config = dict(
    qk_norm=True,
    init_std_down=0.00272,
    learning_rate=0.00796,
    doc_mask=True,
)
Each number is 128 + 32 x the weight over its row's rms, rounded and kept within 0 to 255. Layers, rows and columns count from 0. The size above them is the row's rms in percent of the matrix's.

# layer 6 MLP up, 448x128, rms 0.212, rows 205-257, columns 0-63
size [100 105  66  94 111 102 100 100  91 102  97 123 129  84  91 105  93  98 104  97  98  69  84 108  90  82  94  91 103 112 104  93  87  91  99 105  99 107 103  93  97 107 114 113 101  88  93  96  95 116 104 123  93]
[[136 178 146  21  93 138 103 180  87 175  78 135 142 127  99 114 118 117 155 111 149 146 109 122 158 139 155  87 103 164 124  86 141 140 150 109 136  61 104 143 108 102 102 181 136 200 110 139 131 132 135 110 127 143 143  89 112 127  85 111 120 100 100 116]
 [156 126 133  78 154 152  96 133 186 165 128 102 122  89 154 119 107 129 125 114 147 143 151 148  82 168 182  97 202 101 130  43 176 110 120 101 138 127 104  90 121 111 100  92 170 104  95 149 102 182 154  75 112 119 122  98 107  97 127 163 140 145 136 139]
 [128 116 176  95 131 108 123 173 117  89 116 147 144 133 142 120 131 107 119  82 131 145 174 145  43  68 109  98 155  67 156 134  96 122 117 110 134 175 133 184 178 168 143 100  91 117 140 170 173 149 121 166 114 155 147 151 180 176  83 124 153 137 154 107]
 [138  53 115 110 161 116  92 117  90  91  87 140 156 186 125 161 114 134 123  96 132 124 106 139 134 160 173 122 146 127 110  80 139 127 161 162 182 164 143 114 119 116 109  93 153 168  86 158 146 120  64 114 107 106 113 117 142 142  79 167 161 168 151 144]
 [127 124  88 123 171 183 145  69 102 137 122 169 122 122  91  47 115 141  44 191 121 157  64 111 140 133 185  96 133 105  75 102 161 125 146  92  93 138 143 108 121 132 156 107  84 153 137 183 166 146 130  62 120 156 162 137  90 175 117 121  98 117 110 104]
 [ 66 192  80 177 113 169 121 217 117 131 104 126 165 124  42  94 142 128  63 119 123 149  85 148 142 133 122 155 108  96 123 115 146 139 143 117  88 158 138 116  93  94 176  87  99 184 154 128 163 122  52 138 170  72 133 139 118 138 111 117 185 153 149 127]
 [146 159 155  70 112 140 123 156  90 129 142 128  87 126 100 109 174  85 164 138 128 125  95  82 159 171 148 156 137 132 106  92  71  92 120 159 174  81  81 142 141 106 177 150 103 127 124 142 151 115 188 113 121 134 111 167 142 171 115 129 111 129 121 205]
 [140 121 128 169  56  98 167  74 143  91 110 192  58 100 104 112 145 169  88 103 101 106  80 118 173 115 122 134 178 104  48  74 145 160 115 172 159 165 125 121 120 117 121 115 108 175 143 146 140 158 169 101 146 143 142 154 115  99 173 113 106 113 129 118]
 [ 82 149 169 157 142 172 101 115 140  95 129  81 120 110 123  65 125 128 149 159 150 128  92 104 146 237 139 125 115 122 130  47 112  98 122 114  95 111 185 149 112  82 124 149 130 155 115 158 123 118 152 110 155 100 153 163 180  93 138 191 125 138 109  92]
 [ 66 120 122  61  96 145  99  90 164 191 140  86 106  93 142 165  81  93 124 172 109 114 159 148  94 105 146 126 157  82 112 123 132  82 146 137  99 103 130 112 150  93 179 187 124 137 103 154 123 146 204 112 135 153 101 116 139  86 177 135  98 155 159 128]
 [160 108 150 152  85 174 127 158 150  99 128 129 122 102  68  98 109 160  98 142 128 120  56  93 156  89 146  61 114 129 134  87 122 115  52  73 164 126  99  97  70 127 130 173  89 170 150 129 178 131 116 132 157 131 147 148  96 161  94 129  64 112 125 102]
 [120 130 108 113 119 146 110 132  50 184 124 145 122 124 163 113  96 176 149  90 136  61 106 149 129 112 139  84 159 143 115 156 115  93 128 105 137 123 111 100 170 181  98 120 148 140 123 164 144 138  95  99 119  94 150  79 176 117 101 195 127  91 203 187]
 [172 159 164 107 168 149 115 140  88 105 145 152 163  93 146 141 147 113 120 126 136 146 136 106 103  67 157 140 123  83 148 181 133  82 171 110 154 163 168 140  64 101 122 151  87 150  99 125 101 147  80 155 105  71 113 136 161 111  88 111 150 162 171 186]
 [140 155 110 182 163 159 153 144 174 104  96 100 144 138 136  99  72 136 172 135 149  71 166 148  33 144 162 137  82 138 144 139  85 152 107 120  73 103 162 114 141 129 106 181 168  96 150 110 137 111  90 154 130 113 166 150 144 163  99 109  98  95 113 176]
 [155  87 122 119  92 192 175 121 112 133  52 151 143 111 115 150 150 162 107 126  71 140 119 124 139  64 109 174 117 111 162 153 155 121  75 120 183 125 134 100 137 131  74 137 155 129 124 126 179  99 169  88 173  62 133 102  67 138 132 161 107 143 101 156]
 [118 150 164 154  84 152 107  85 117 104 127 133 136 182 152 117 135 151  82 146 144 119 176  89 169 184 120  76 130 128 131  64  94 139  92 138  86  59 123 155 114 133 115 172 140 146 112 137  97 137 140 193 104 125 103 135 130 125  93 143 148 165 155 147]
 [135 135 151 109 116 166 167  80 138 106 115 156  84  71 167 126 107 127 187 131 112 161 139 184 141 113 113 130 112 116 119 135 162 110 123 150 191 134 126 163  88  69 136 157 131 198 101 155 111 153 182 147 138 154 151 131 133 154  63  84  91 119  77 131]
 [143 144 121 135 109 181  91 112 111 152  91 156 165  77 142 149 119 133 208 146 166  65 138  48 115 108 138  95 194 146 125 169 160 105 150 133 123 148 110 123 140 124  95  74  73 195 131  65 138 154 111 162  83  95 136  96 120 143 108 161 131 109 106 104]
 [102  94 110 126 123 161 146 146  83 137 119 163 105 104 146  47 130 119  72 101  69 117 169 124 132 118  89 130 148 155 175 114 160  47  92 142 101 168 164 165 129 163  81 117 131 153 136 178  95 172 175 113 178 126 203 119 146 125 119 150 127 121 172 104]
 [109 123 122 106 156 131 173 143  87 116 140 151 162  95 130 151 124 100 188  91 121 114  73 118 141  89  82  97 108 136 125  91 159 113 143  90 143 179 110 146 111  84 139 101 164  70 207 161 109  69 155 185 151 153 123 119 188 132 128 163 151 127 151 182]
 [109  90 154 122 112 163  44  82 113 128 156 127 154 163 126 146  75 127 137 136 131 109 138 105 153  67 132  86 235 123  97 148 114 106 132 110 140 123  80 138 148  84 101 131  52 126 161 115 116 116 113 115 135 195 161 128 165 140 113  84 114  88  95 124]
 [111  82  90 109 148 125 119 168 187 110 119 119  75  98 158 118 113 159 179  80 112 164 106  91 172 130  57 126 180 150 133 176 125 128 189  75 100 134 132 153 108 148  85 125 178 172 182  94 132 130 113 125 120 134 133 104 100  90 169 210 169 154 138  97]
 [ 82 187  79 100  95  89 145 176 154 113 132 101 123 105 122 123 134 110 131 139 131 135  99 118 140 115 169 114 119 134 116 157 154  82 121 191  96 128 139  86 140 164 135 110 146 128 116  97 135  83 168 189 123 114 212 108 159 142 166 154  56  98 105 150]
 [161  86 105 124 120 141 148  97 120 115 107 149  87 129 192 171 100 124 154  88 148 101 125 144  93  77 151 106  33 144 140 132 139 109 110 126 123 154 114 193 111 159 112 108  50 147 170 142  96 200 155  86 170 106 103 160 113  69 178 153 123 121 107  91]
 [108 156 132 159 158 114 188 156 104 103 123 124 169 109 139 146 191 197 126  86 170 135 152 118  87 124 133  78 139 143 126 119 191 122 153 163  88 176  63 137 133 109 192 146 151 159  65  98 122 139  43 185  91 116 149 109 129 108  89 114 143 157 107 116]
 [143 123  90 114 140 176  98 134 140  99 121 145  68 122 125 138  98 141 135  97 105 111 106 145 113  84 145 132  71  91 160 130 166  85 116  69 114 126  75  90  91 143 155 157 184 172 116 193 143 179 121 107 103 138 132 126 183 111 126 182 112 138 125 151]
 [ 86 167 194  84 130 174 136 157 111 157 133 131 109 138 141 117 116  87 145 166  87  77 141 119 150 123  92  84 108 135 121 171 126 104  93 117 151 142 145 173 131  70 142 168 141 178 153 120 105 160 106 161  84 142  87 129 194  83 159 128 121 176 125  83]
 [106 149 116  70 164 159 115 181  82 113  99 140 162  91 125  97 122  49 120 130 122 142 114 140  90  94 102 156 136 175  95 109 141 148 138 137 104  98 113 175 198 133 136 153 150 114 184 108 146  95 116 138 172  70 161 121 107 134  96 143  84 111 122  66]
 [113 173 100 133 121 156 128 162 106 124 152 110 113 127 134  79 137 145 148 106 142 120 112 129 136  93 159 162  87 121 137 113  82 143 138 125  52  67 103 110  85 182 117 123 150  66 134 100 118 123  75 153 151 189 123 191 135 112  97  99  99  82 117 148]
 [122 196 126 118 154  56 136 184 185 134 126 149  65 122 141 183 110  84 163 170  87 127 120  96 135 148  99 192 153 140  78 168 123 174  73 176 152 141 171 140 134 107 134 145 140 122 146  42 135 186 123 115 154 128 153 137 204 130 169  92  65 119 106 143]
 [112 146  81  81  83 133 145  76  85 125 145 133 130 161 111 112 138 113 159 177 131  68 135 129 131 148  87 118 127 166 111 155 118 135 151 159  85 143 124 132 202 131  99 119 126 141  84 125  74 106 134 135 154 150 138 134 188  94 127 146  79 135 120  93]
 [ 50 143 120 121 135 165 142  45 169 128 207 143 173 130 151 198 151 154 111 125 136  92 136 122 116 111 139 187 112 126  65 149 134 126  98  55 139 143 148  78 152  78 123 175 114 113 101 111 143 172 108 105 126 106  96 160  69 124  78 151 105 146 119 105]
 [109 146 174  97  76 125 110 170 165 158 142 109  99 116 168 122 160  97 106 185 102 153 137  59 134  73 140  93  75 134  80 145 142 145  87 129 149 124  37 123 175 117 143 168  48  98 122 165 151 148 162 124 136 135 110 146 201 111 138 151 138 135 191 166]
 [111  48 135 119 141 108 129  73 119 144 139 108 113 151 141 113  87 120 116 167 151  69 131 204  85 133 163 163 143 162 190 144 108 123  87 139  39 166 122 141 223 104 165  86 172 105 109 129 196 139 106 122 134 164 142 157 151 144 110 100 105 114 119 131]
 [138 160 141 130 155 157 113  96 199 155  77 166 173 136 106 117 177 151 160 151  80 138 215 120  91 112 180 190 134 152 132 124 143 108 104 129 151 115 186  90 125  92  77 131 129 115 195 124 133 104 144 139 128 139 105 122  93 113 104 132 142 125 135  87]
 [108 163  90 119 146 158 138 160 117 173  93  98 114 144  81  92 112 136  97 141 162 136 132 160 145 118 139 180 109  68 139  75 150  85 114  93 116 115 106 138  49  80 149 171 101 122 112 109 103 123 157  97 125 123 111 128 132 117  96 141 117  54  88 118]
 [101 192 141 133 103 105 100 160 118 149 108 124  97 172  71 123 175 111 113 155 133 187  85 108 150 146 174  64 162 149 135  99 132 150 127 123 157  88 141 128 115  63  63 151 125 125 107 137 131 136 130 131  94 171 126 118 160 108  62  69 148 125 136 111]
 [112 191 116 173  98 111 153 114 161 136  55 145 133 154  95 173  79 178 153 174 106 149 163 124 119 127 160  82 120 127  71 150 112 131 150 164 122 144 166  88 113  71 121 101 139 113 115 131 130 166  88 144 171 105 140 149 113 169  97 127  59 131 196  84]
 [129 102 144  92 116 140 101  97 131 131 146 137 167  89 115 163 113 129 103  72 153 172 119 124  89  81 137 100 160 159 119  94 156 143 142 109  66 171 154 123  94 125 120 150 149 155 103 160 102 159  88 107 109 139 112 133 191 129  54 176 199 127 120 158]
 [135  61 107 118 172 166 142 134 134 149 130 117 140 130 116 114 120 127 102 193 169 130  80 117 166  96 151 145 108 119 139  70 176 151 168 103  88 116 161 129 154 160 191 186 144 127 107 134  92  99 143 126 128 166 124  56 136 128 213 111 145 127 106 186]
 [111 113 108 127 135 137  93 126 105 145 136 142 116 205 116 114 137 125 169 147 114 125 138  91  97 118 134 117 151  51 123 132  82  97 122 184 206 190 105 124 117 184 128 147 100 110 195  95 159  84  85 130 170 133 127 118 207 193 108 135 153  91 123 141]
 [ 79 118 135 112 104 153 101 106 103 177 111 127  71 141 113 135  78 165 100 175 113 133 113 135 132 110  96 104 170  93 186 141 112 112 105 125  90 133 131 130 149 147 104 154 114 194 104 108  56 160 122 148 118 109 158 171 160 176 144 128 143  93  74 155]
 [123 156 153  78  77 133  79 209 142  51 116 144 135 117 114 133  67 120 130 145 104 146 165  91 103 103 160 138 111 113 109 140 168 141  61 165 101 151  58 116  85 146 106 114 109 142 120 117 138 208 151 200  86 112 157 154 148 119 168 168 101 138 178 127]
 [111 141 102 108 168  90 121 170  73  70 154 112 128 104 131 116 204 132  94 194  91 153 112 120 103 157 120  72 153 157 129 106 141 127 101 208 168  70 108 156 147 106 186 176  85 173 128 183 141 147  39  80 135  90 139 136  93 157 143 124 158  86 138 177]
 [117 114 113  87 106  85 163 112 124 126  66 145  88 141 126 122 106  64  87 168 111  96 147 171 121 113 102 132 127 128 190 114 146 162 133 154 110 131 199  91 140 152 129  60 163 145 135 178  96 104  79 147 115 101 108 146 169  89 173 111 103 111 127 151]
 [115 120 142 125 134 196 121 102 154  79 191 152 147 123  86 120 122 138 136 114  87 133 143 117 106  94 134  92 100 168 142 125 167 101  98 149 122  70 129 151 170  94 176 123 125 141 130 202 136 118 141  92 119 142  80  96 123 103 132  93 181 146 138 134]
 [112  95 152 112 124 109 134 144 166 178 101 149 141  88  67  74 188 185 135 180 109 158  95 131  83 141 111 212 143 179 108 103 145 116 112 117 120 101 104 177 112 146 187 107 133 113 156 155 175 126 133 164 176 133  96 137  92 106 176 185 125 104 147 118]
 [176 102 111  63 103 121 130 170 153 132 154  85  56 105 133 112 152 112 120 115 143 144 164  99 102 118 181 108 112 124 189 105 163 104 182  84  99 138 120 142 103 141 135  96 161 144 126 115 140  68 163 178 139 138  86 111 130 119 168 142 134  42 161  75]
 [101 173 124 115  75 108 186 137 141 116 111 136 118 116 151  71 186  98 132 111 149  92 179 113 164  84 105 134 135 112 138 124 178  86  60  86 126 163 116 160 168 129  95 134 114 116 169 107 185 124 178  96 179  90 117 140 150 139 154  94  81 112 230 123]
 [152  93 196  93 142 151 139 110 186 101 132 116  25 101  85 134  89 132 106 169  97 147 117 107 157 117 128  71 228 114 131 135 163 166 127  86 155 176 115 143 130  96  91 137 166 113 128  90  96  26 117 154 137 156 103 143 113 132 141 128 141 157 118 136]
 [151 156  81  55 100 132 122 152 156 165 120 173 118 151 108 151  78 127 178 148 159 173 127 160 119  93 144 123 116 148 173 130 189 142 113 135 102  88 177 179 130 125 112 102 137 183 107 128 127  90 114 176 123 107 195 155 128 120  90 155 119 199 123  97]
 [102 156 128 119 122 108  95 139 112 104 172 108 135  91 120 142 145  79  84 120 158 113 132 149  99  59 163 126  74 128 125 123 115 155  71 118 101 135 146  78 101 196 183  81 107 100 100 115 172 112 160 158 132 119 179 154 178 114 140 190 146 147  74 144]
 [145  90 147 128 106 116  57 140 123 115 126 140 120  39  79 151 124 120 155 156  93 155 163  84 165 132  78 166 131 115 161 123 156 165 153  96  77  63  85 183 147 134 129 115 125 107 162 132 145 124 185 127  99 166 115 102 170 109 126  93 103 191 150 105]]
# layer 6 MLP down (transposed), 448x128, rms 0.199, rows 205-256, columns 0-63
size [ 99 100  77  99 110  99  97 101 101 106 101 117 124  92  88 110  89  99 100  95 102  75  84 101  96  89  96  89  98  99 108  95  92  99  98 105 101 104  98 102 100  99 104 100 103  91  92 109  96 115  95 112]
[[ 88 114 134 118 115 107 130 107 112  86 115  96 146 153 148 195 114 151  85  76 112 155 136  76 145 123  82 110  80 116 139 140 154 181 113 135 157 142 109  93  74 159 152 101 152  61 119  88 107 152 165  98 137 141 148  93 151 169 131 184 108 193  75 136]
 [ 57 109  84 109 138 129 168 139 181 196 113 124 163  82 107 133 126 118 119 108 122  86 161 113 137 133 147 106 139 161 155  63  73 136 114 146 137  76 100 130 194 149 109 188 181 112 106  75 127 161 122  99 137 160 125 146 143 145  81 126 121 122  56 142]
 [129  94 114  84  73 157 181 123 169  87  89 100  97  70 176 147 102 118 123 111 155 129 157 116 134 115 118 146 125 144 110  93 131  91 132 172 116 136 147  88 199 156  65 150 147 107 183 100  82 136 124 185 134 154 207 139  95 106 175 179 130  54 135 155]
 [171 125  69 135 157 189 149 117 100 153 143 162 156 138  92 116 125  84 135 155 131  70  70 178 139 123 172 103 137 118 162 110  94 185 137 150 150 125 144 105  97 130 106 104  98 156 179 137 101 157  84 145 171 108 133  66 152 112 145  81 164 133  92 128]
 [132  84 103  72 105  85 124 116 121 125 105 158  79 157 149 135 111 104 127 114 138 167 127  66 126 161 135  95 141 149 141 135 196 155 157  65 108 104 174 152  89  96 186 105 125 129 145 140 110 184  75 149 125  51 133  96 136 136 119 133 187 118 152 133]
 [169  42 122 115 126  53 111  86 188 123 122 128  88 149 170 140  70  83 136 120  86 109 146  83 155 110 162 162 104 177 154 117 109 129  93 135 100  85  80  66 167  96 109 105 111 111  93 124 114 120 171  78  85 117 146  65  79 142 125  89 110 105  45 137]
 [117 160 173 208 166 103 163 130 195 137 149 126 125 163 165 117 128  93 135 156 139 145  91 147  74  77 143 106 156  93  82 137  71 142 131  78 125 102 122 129 173 102 146  99 153 225 177 198 138 117 119 121 112 169 126 109 141 152  97 153 138 173 139 110]
 [161 141 114 131  61 120 129 120  88 214 108  84 140 144 135 115 147 106 140 104 117  49 131 169 146  87 101 136  26  81 177 174 139 123  57 105 141 129 119 119 126 105 106 131 106  99 133  75 144 122 103 129  92 164 144 143 113 147 110  45  97 133 106 182]
 [ 94 102  58 124 172 151 140 149 162  88 104  82  96 100  95 102 115  94 166  70 117 125  26 179 137  91 165 103 145 127 147 117 135  92 114 111  66 127 133 165 150 143  73 152 128  91 180 117 122 159 181 108 142 163 143  72  59 105 113 151 179 128 174 119]
 [146  75 134 131 150 139 164 107  88 132 113 115 122 142  98 115 174 161 158 150 101 100 124 149 147 118 204 123 133 113 173  68 114 120  47 117 129 180 140 147 102  93 117  95 140 145 136 135 171 127 121  91 120 175 111 143  88 135 225 148 177  93 130 145]
 [153  85 132 170 132 173 108 163 124 101 132 123 145 101 152 166 146 134  69 172 106 116 135 118 174  84 126 147 107 110 112 102  92 136 127  58 135 120  89 136 180 136 159 142 125 116 149 128 122 105 101 154  88 138 171  87 210 175 112 155 179 117 126 203]
 [158 101 149 129  95 200 114 127 117 125  96 129 123  99 146 107  78 159  86 124 205 118 148 166 107 140 131 164  54 137 144 117 117 122 139 117 138 149  83 158 157 139 137 161 120 149 154 102 118  99  55 119 119 159 152  86 111 126 170 182 115 136  62 124]
 [104 133 171 121 104 171  59  96 143 154 123 149 141 168 169  92 108 174 136 135 135  93 137 124 121 123 156  91  81 127 120 116 110  98 150 174 115 152 182 159  44 183 109 137  57 160  51 119 161 116  80 159 156 115 175 123 147  64 160 124 172 146 173 146]
 [164  75  80 145 155 109 150  99 109 177 185 104 111 131 132 141 128 132 151 117 222 158  94  60 117 128 148 111 138 120  92 115 165 137 144 171 156 120 132 128 215 137 145 129 188 104 141  92 101 160 140  72  73  83 135  89  76 103 141 110 164 166 158 101]
 [136 156  83 172  88 158  67 171  77 154 146 121 101 148 158  99 171  83 137 102  84 106 131 118  97 124 130  92 153 133 119 147 107 178 135 130 110 145 179 126  95  96 101  89 100  89 154 144 109 133  97 123 149 193 183 165 137 182  73  75 146  94 124  76]
 [108 101 163 202 191 128 108 146  71  65 141 107 106 172 173 169 143 114 106 116 167 152 132 121 128 144 101  90 128 141 139 136  70 168 141 103 155 140 162 168  71  95  60 152 134 110  81  95 118  80 116 114 120 129 155  93 152  43 155 146 146 193 147 107]
 [151 126 115 108 160 159  92 133 170 120  97 138 115 149 144 167 141  96 119  85 144 167 172 115  62 124  86 175 161 166  76 155 150  75 161 108 107 167 155 169  98  96 136  89 114 180 156 110  89 154 100 169 146 111 116  83 178 141 122 111  79 118 131 129]
 [186 174 125 138 111 143 169 145 100 157  95 127 115  81 187 187  89  76 126 151 133 116 113  87  87  91  93 107 114 130 156  93 145 154 168 106 135 125 111 108 138 131 156 118 139 131 137 128 159 124 170 187  96 150 147  83 188 136  75 115 111 113  69 132]
 [195 129 143 132  77 139  93 111 104 149 132  98 172 141 134 176 133 104 145 114 142  72 157 173  87  90 133 157 116 150 155 151 177 153 127 195  72 100  79 133 219 150 118  55 110 115 103  82 113 123  89 157 122 146 124 109 155 121 150  62 116 138 137 158]
 [155 114 125  98 110 166  87 113 114 159 126 163  92 104 159  76 123 187  86 107 133 101 184 126 158 122 130 129 127 125 168 117 136 131 109 128 123  97 116 122  95  89 105 144 116 145 113 119 131 109 111  82 121 125  84 137  68 100 157 108 139 162 123 142]
 [109 145 165  85 191 135 144 108 112  80 109 113 138 135  82 102 134 112 158  89 107 102 155 229 118 116 107 133 133 120  51 137  85 131 117 140 128 161 156 157  84 106 200 128 143 112 109  79 142 154 116 146 124 119 141 146 130  85 164 168 107 129 185 119]
 [120  94 189 125  78 114 153 112 119 171 151 157 137 188 148 133 162 145  99 106 137 140 178 143 103 180 167 136 126 121 126 121 149 155 104 166 116 172  72 148  97 151 120 163 107 119 141 124 167 109 128 134 189  91 114 104  57 161 167  97  82  78 106  76]
 [ 86 125 111 172  82 113 106  67 119 111 133 151 101 139 153 161  89 206 120 122 156  66  92 129  88  76  87 154 142 140 127 122 175 101  91 146 127 120 118 118 115 128 152 121  59  79  96 171 127 116 115 137 179 112 127 152  82  99 114 111 136 108 158 196]
 [174 163 181 159 116 108 127 121 110 145 112  88 168 132 160 162 173 140 115 140 100  85 143  66  79 185 101  87  74 171  91 193 139 145 157 119 120 142 138 100 121  88 136 160  79 129 142 140 143 138 123 108 102 186 151 113 134  95 183 141  87 142 135 142]
 [100 126 119 121  78 184 108 150 108  84  98 132 105 122 137 116 188 124 169 140 199  93  71 190 153  78 159  70 160  69 149 111 117  89 107 156 162  97 107 193 130 157 157 101 153 127 120  87 165 130 137  77 144 179 104 149 172 154 127 154 109 126 126 152]
 [127  62 153 116 143 110  57 102 151 159 126 147 140 105 163 164 127 141 167  98 113 127 132 114 172 154 158 138  97 105  65 220 108 141 162 111 115 192 128 174 170 153 155 134  74  54 146 160 170 125 141 100  86 133 182 118 187 127 145 157 121 131 128 176]
 [ 96 164 107 118 140 165 143 135 107  71  75 149 101 138  99 117 132  97 125 131 176  87 156 134 149 179  78 181 100 129 118 177 142 114 117 174 100  49 138 125 138 164  76 106 155 101  89 168 103  80 116 103 103 169 169 121 105 117 160  87 165 113 148 133]
 [ 95  85 161 178 114 169 143 120 119 200 147 185 118 151 129 130 165 137 172 147 132 109 168 184 185  27 144  98  72 100 155 163 106 158 183 109 107 110 117 133 102 165 135 118 122 118  96 160 126 120  77 122 121 116  78 142 166 115 102 155 159 142 179 164]
 [164 140 135  93 170 173 150 113 170 117 119 126 159 122 118  99 149 144  90 173 179 135 142 177 106 162  81 179 116 114 121  78  88 127 124 144 158 124  97 123 123  87 172  75  42  59 119 115 128 141  83 137 146 147 132 140 129  86 103  92  80 202 116 100]
 [151  57 147 147  73 140  92 105 116 151 161 203 224  92 150 138 162 118 138 108 127  84 155 179 158  96 131  90  90 173 147 107  79 141 162 140 148 132 181 147 141  99 134 133 122 132 123 146 118 108 101 115 128 125 184 182  79  93 162 117 153 146  86 124]
 [119 143 159 182  71  96 168  76 154 170 177 127 143  98 137 137 198 174 109 167 115 131 168 123  87 159 114 155 101 135 145 145  86  86 149 187 139 112 150 103 142  87 146 149 134 135  88  94  87 144 110  84 112 116 127 146 163 104 132 109 133 140 109 161]
 [163 148 128  79 114 147 111  66 159 120  81 138 151 119 192 148 104 125 143 101 119 110 151  98 150 114 123 121  89 185 159 149 137 162 140 133 119 130 179 182 176 123  93 141 134 150 111  76  54 177 160 132 146 141 107 174  81 168  87 117 120 173 116 134]
 [127 157 144  96 194 128 104 119  98 164 128 148 125  98 163 179 204 137 128 119  36 170  75 113  86 127 127  98 169  77 143 145 119 114 152 109  83 158 139 119 166 104 143  90 107 112  97 119 148 143 125  97 149 150 163 145 117  75 161 193 106 159 138 144]
 [148 159 139 145  95 175 131  82 139 141 137 127 135 147 171  56 134 183  68 110 110  85 122 135 116  88 118 113 185 137 134  65  88 128  83 119  96 137  83 119 134 128 108  75 179 135 138 177 143 125 123 151 116  70 153 175 142 171 198 131 117 136 117 101]
 [127  79  90 202 145 144 100 104 163 115 139  99 127  98 154 146 167 118 177  95 122 109  44  98 125  85 109 114 113 153 167  91 145 134 100 129 145 157 183 125 105 126  94 148 155 131 160  78 104  69 142 158 161 149 122  97 102 142  47 125 119 122 103 183]
 [153 167 126 148  68 181 161 123 115 132 124 121 143 140  84  91 123 172 124 163 116  94 138 121 119  82 185 130  85  86 130 108 133 128 175 185 169 179  72 113 192 102  75 142 137 120  92 168 167 135 133 122  98 119 135 130 148 105 147 162 177 153 144 133]
 [211  84  98 105 120  86 144 144 105 188 165 120 123 121 148 190  82 143 118  96  97 142 162  98 116 123 143  84 128 177 125  98 120 124 155 105  71 109  66  95 139 122 121  95 126 116 153  83 137  54 126 176 137 104  94 131 151  76 107 126 102 171 187  78]
 [133 101 134  83  93  86 196 141 121 115 175 136 178 157  99 146  83 152 150 108 152 119  95  99 146 130 113  92 183 125 189 123 119 171 158 130 162 107  57 159 135 130  61 109 163 142 150 122 159 120  81 130 162 108 142  79 153 124 120 108 124 113 147 131]
 [148  85 113 107 143  97  90 100 185 176 149 183 125 100 148  79 129 150 112  96  82 178  85 110 107  94 147 106 120 157 121 118 123  67  91 116 118 144 112 182 172 139 126 174 135 135  79  76 137  86  88 125 161 131  91 136 119 199  68 163 120 128 203 160]
 [120 137  81 134 149 112 101 216  72  69 134  94 148  84 124 114 157 130 148 147 158 125 124 111  81 126 150 112 160 133  66 122 129 156 125 127 183  67  91 107 113 143  94 129 103  80 109 148 151 147  77  84  75 101 166  90 114 145 123  66 131 115 100 147]
 [139 125 111 151 144 112 103 127 126  94 149 128  86 200 145  88  98 146 142 148 116 146 163 113 146 131 102 119  99  88 139 116 102 161 112 146  93 160  71 140 130 102 185 127 112 181 113 101 151  77 125 123 179 140  82 143 141 181 109 108 118 145  78 169]
 [152 116 141  98 209 139 113 104 146 175 126 160  92 120 158  85  96 142 114 132 141 171  92  57 144  96 136 146 171  29 128  99 162 134 137 160 136 102  94 179 145  77 131 178 117 168 143  96 160 122 167 138 182 133 103 163  79 117 130 132 131 116 130  97]
 [134  94 174 165 127  86 128  76 142 154 157 164 125 115 163 159 150 127 119 167 127 145  46 136  95  83 103 114 103 130 142  93 113 131 112 223  78 101 135 106 147 168  97 179 160 124 113 116 148  86 141 148 127 184 180  72 115  77 141 133 188 128 118 167]
 [141 125 113  87 155 120 154 124 201 128 105 115 123 157 113  97 127 108 149  83 102 149 189  96 177  79 121 198 159  70 111 102 178  96 102 121  94 140 131 157 189 164 153  99 133 183 197 117 122 169 196 125  98 119 118 113 126 190 147 175  96 103  92 110]
 [122 173  97 178 155 145 110 168 123 114 144  82  79 123 161 172 141 114 178 130 149 112 151 131 163 146 105 133  94  85 111 177 118  81 106 173 182 106 130 137 124 171 147 116 185 131 120  62 136 136 161 140 110 140  66 108 131 169  91 131  93 171 184 126]
 [116 165 118 147 133 105 118 143  76 176 106  69 168 134 149  92 125 115 109 146 117 132 194  88 182 115 140 153  97 126  82 149 141  62 118 152 155 173 119 168 160 113 115 137 169 141 162  81  96 192 138 111 107 124 180  99 137 194 125 109 143 126 103  95]
 [105 137 166 122 152 108 141 159 169  94 131 162 118 181  99  52 224 108  98 150 139 179 136 161 148 130 109 137 161  52 168 127 150 111 182 130 137 153 127 139  49 137 166 102 128 132 115  34 143 132 136 114 154 163  99 124 185 132 109  99 145 172 168 158]
 [119  76  87 159  67 104 149 133 133 139 145 110  95 101 101 111 194 156 150  60 115 135 151 131 107 131 143 150 141 144  86  75 205 146  90 179  85 134 126  56 169  78  87 149 101 155 128  65  80 159 105 147 164  99 145  74 138 158 169  89 186 100 140 120]
 [159 133 172 171  90 145 130 164 104 138 144 183  47 144  73 151 134 141 101 118 156 149 178 121 110 132 115 101 111 128 128 108 113 149  61 163 153  96 138  84 131 186 112 161 130 141  94  88 113  76 166 122 138 173  72 184 115 125 106  96 159 152 127 102]
 [171 150 142 134 158 107  75 115  31 137 131 113 101 146 117 143  99  98 166 140 111 113 102  93 124  77 127 174  88 141 134 114 103 140 112 114  58 132 164 167 125 103 134 108 123 137 163 145  93 155 147 119 136 118 111 115 106 146 183 160 138 117 105  79]
 [140 117  75 146 124 122 130  78 135 104 132 123 125  74 137 100 150 102 150  58 123 103  96 140 107  96 140 155 151 190 115 153 166 113 155  89 147 172 130 154 178 147 110 135  84 106 145 156  99 147 146 117 106 129 140  98  85 179  83  78 153 154 157 145]
 [174 123  96  73 112 168 100 163 134 103 126 140 199 119 115 124  97 125 121 136 164 106 107 116 145 128  87  86 143 192 160  90 127 163 109 157 126 182  90  38 125  98 151 100 151 113 118 134 149 104  69 206 105 136 156 168 125 135 134 113  59 172 134 105]]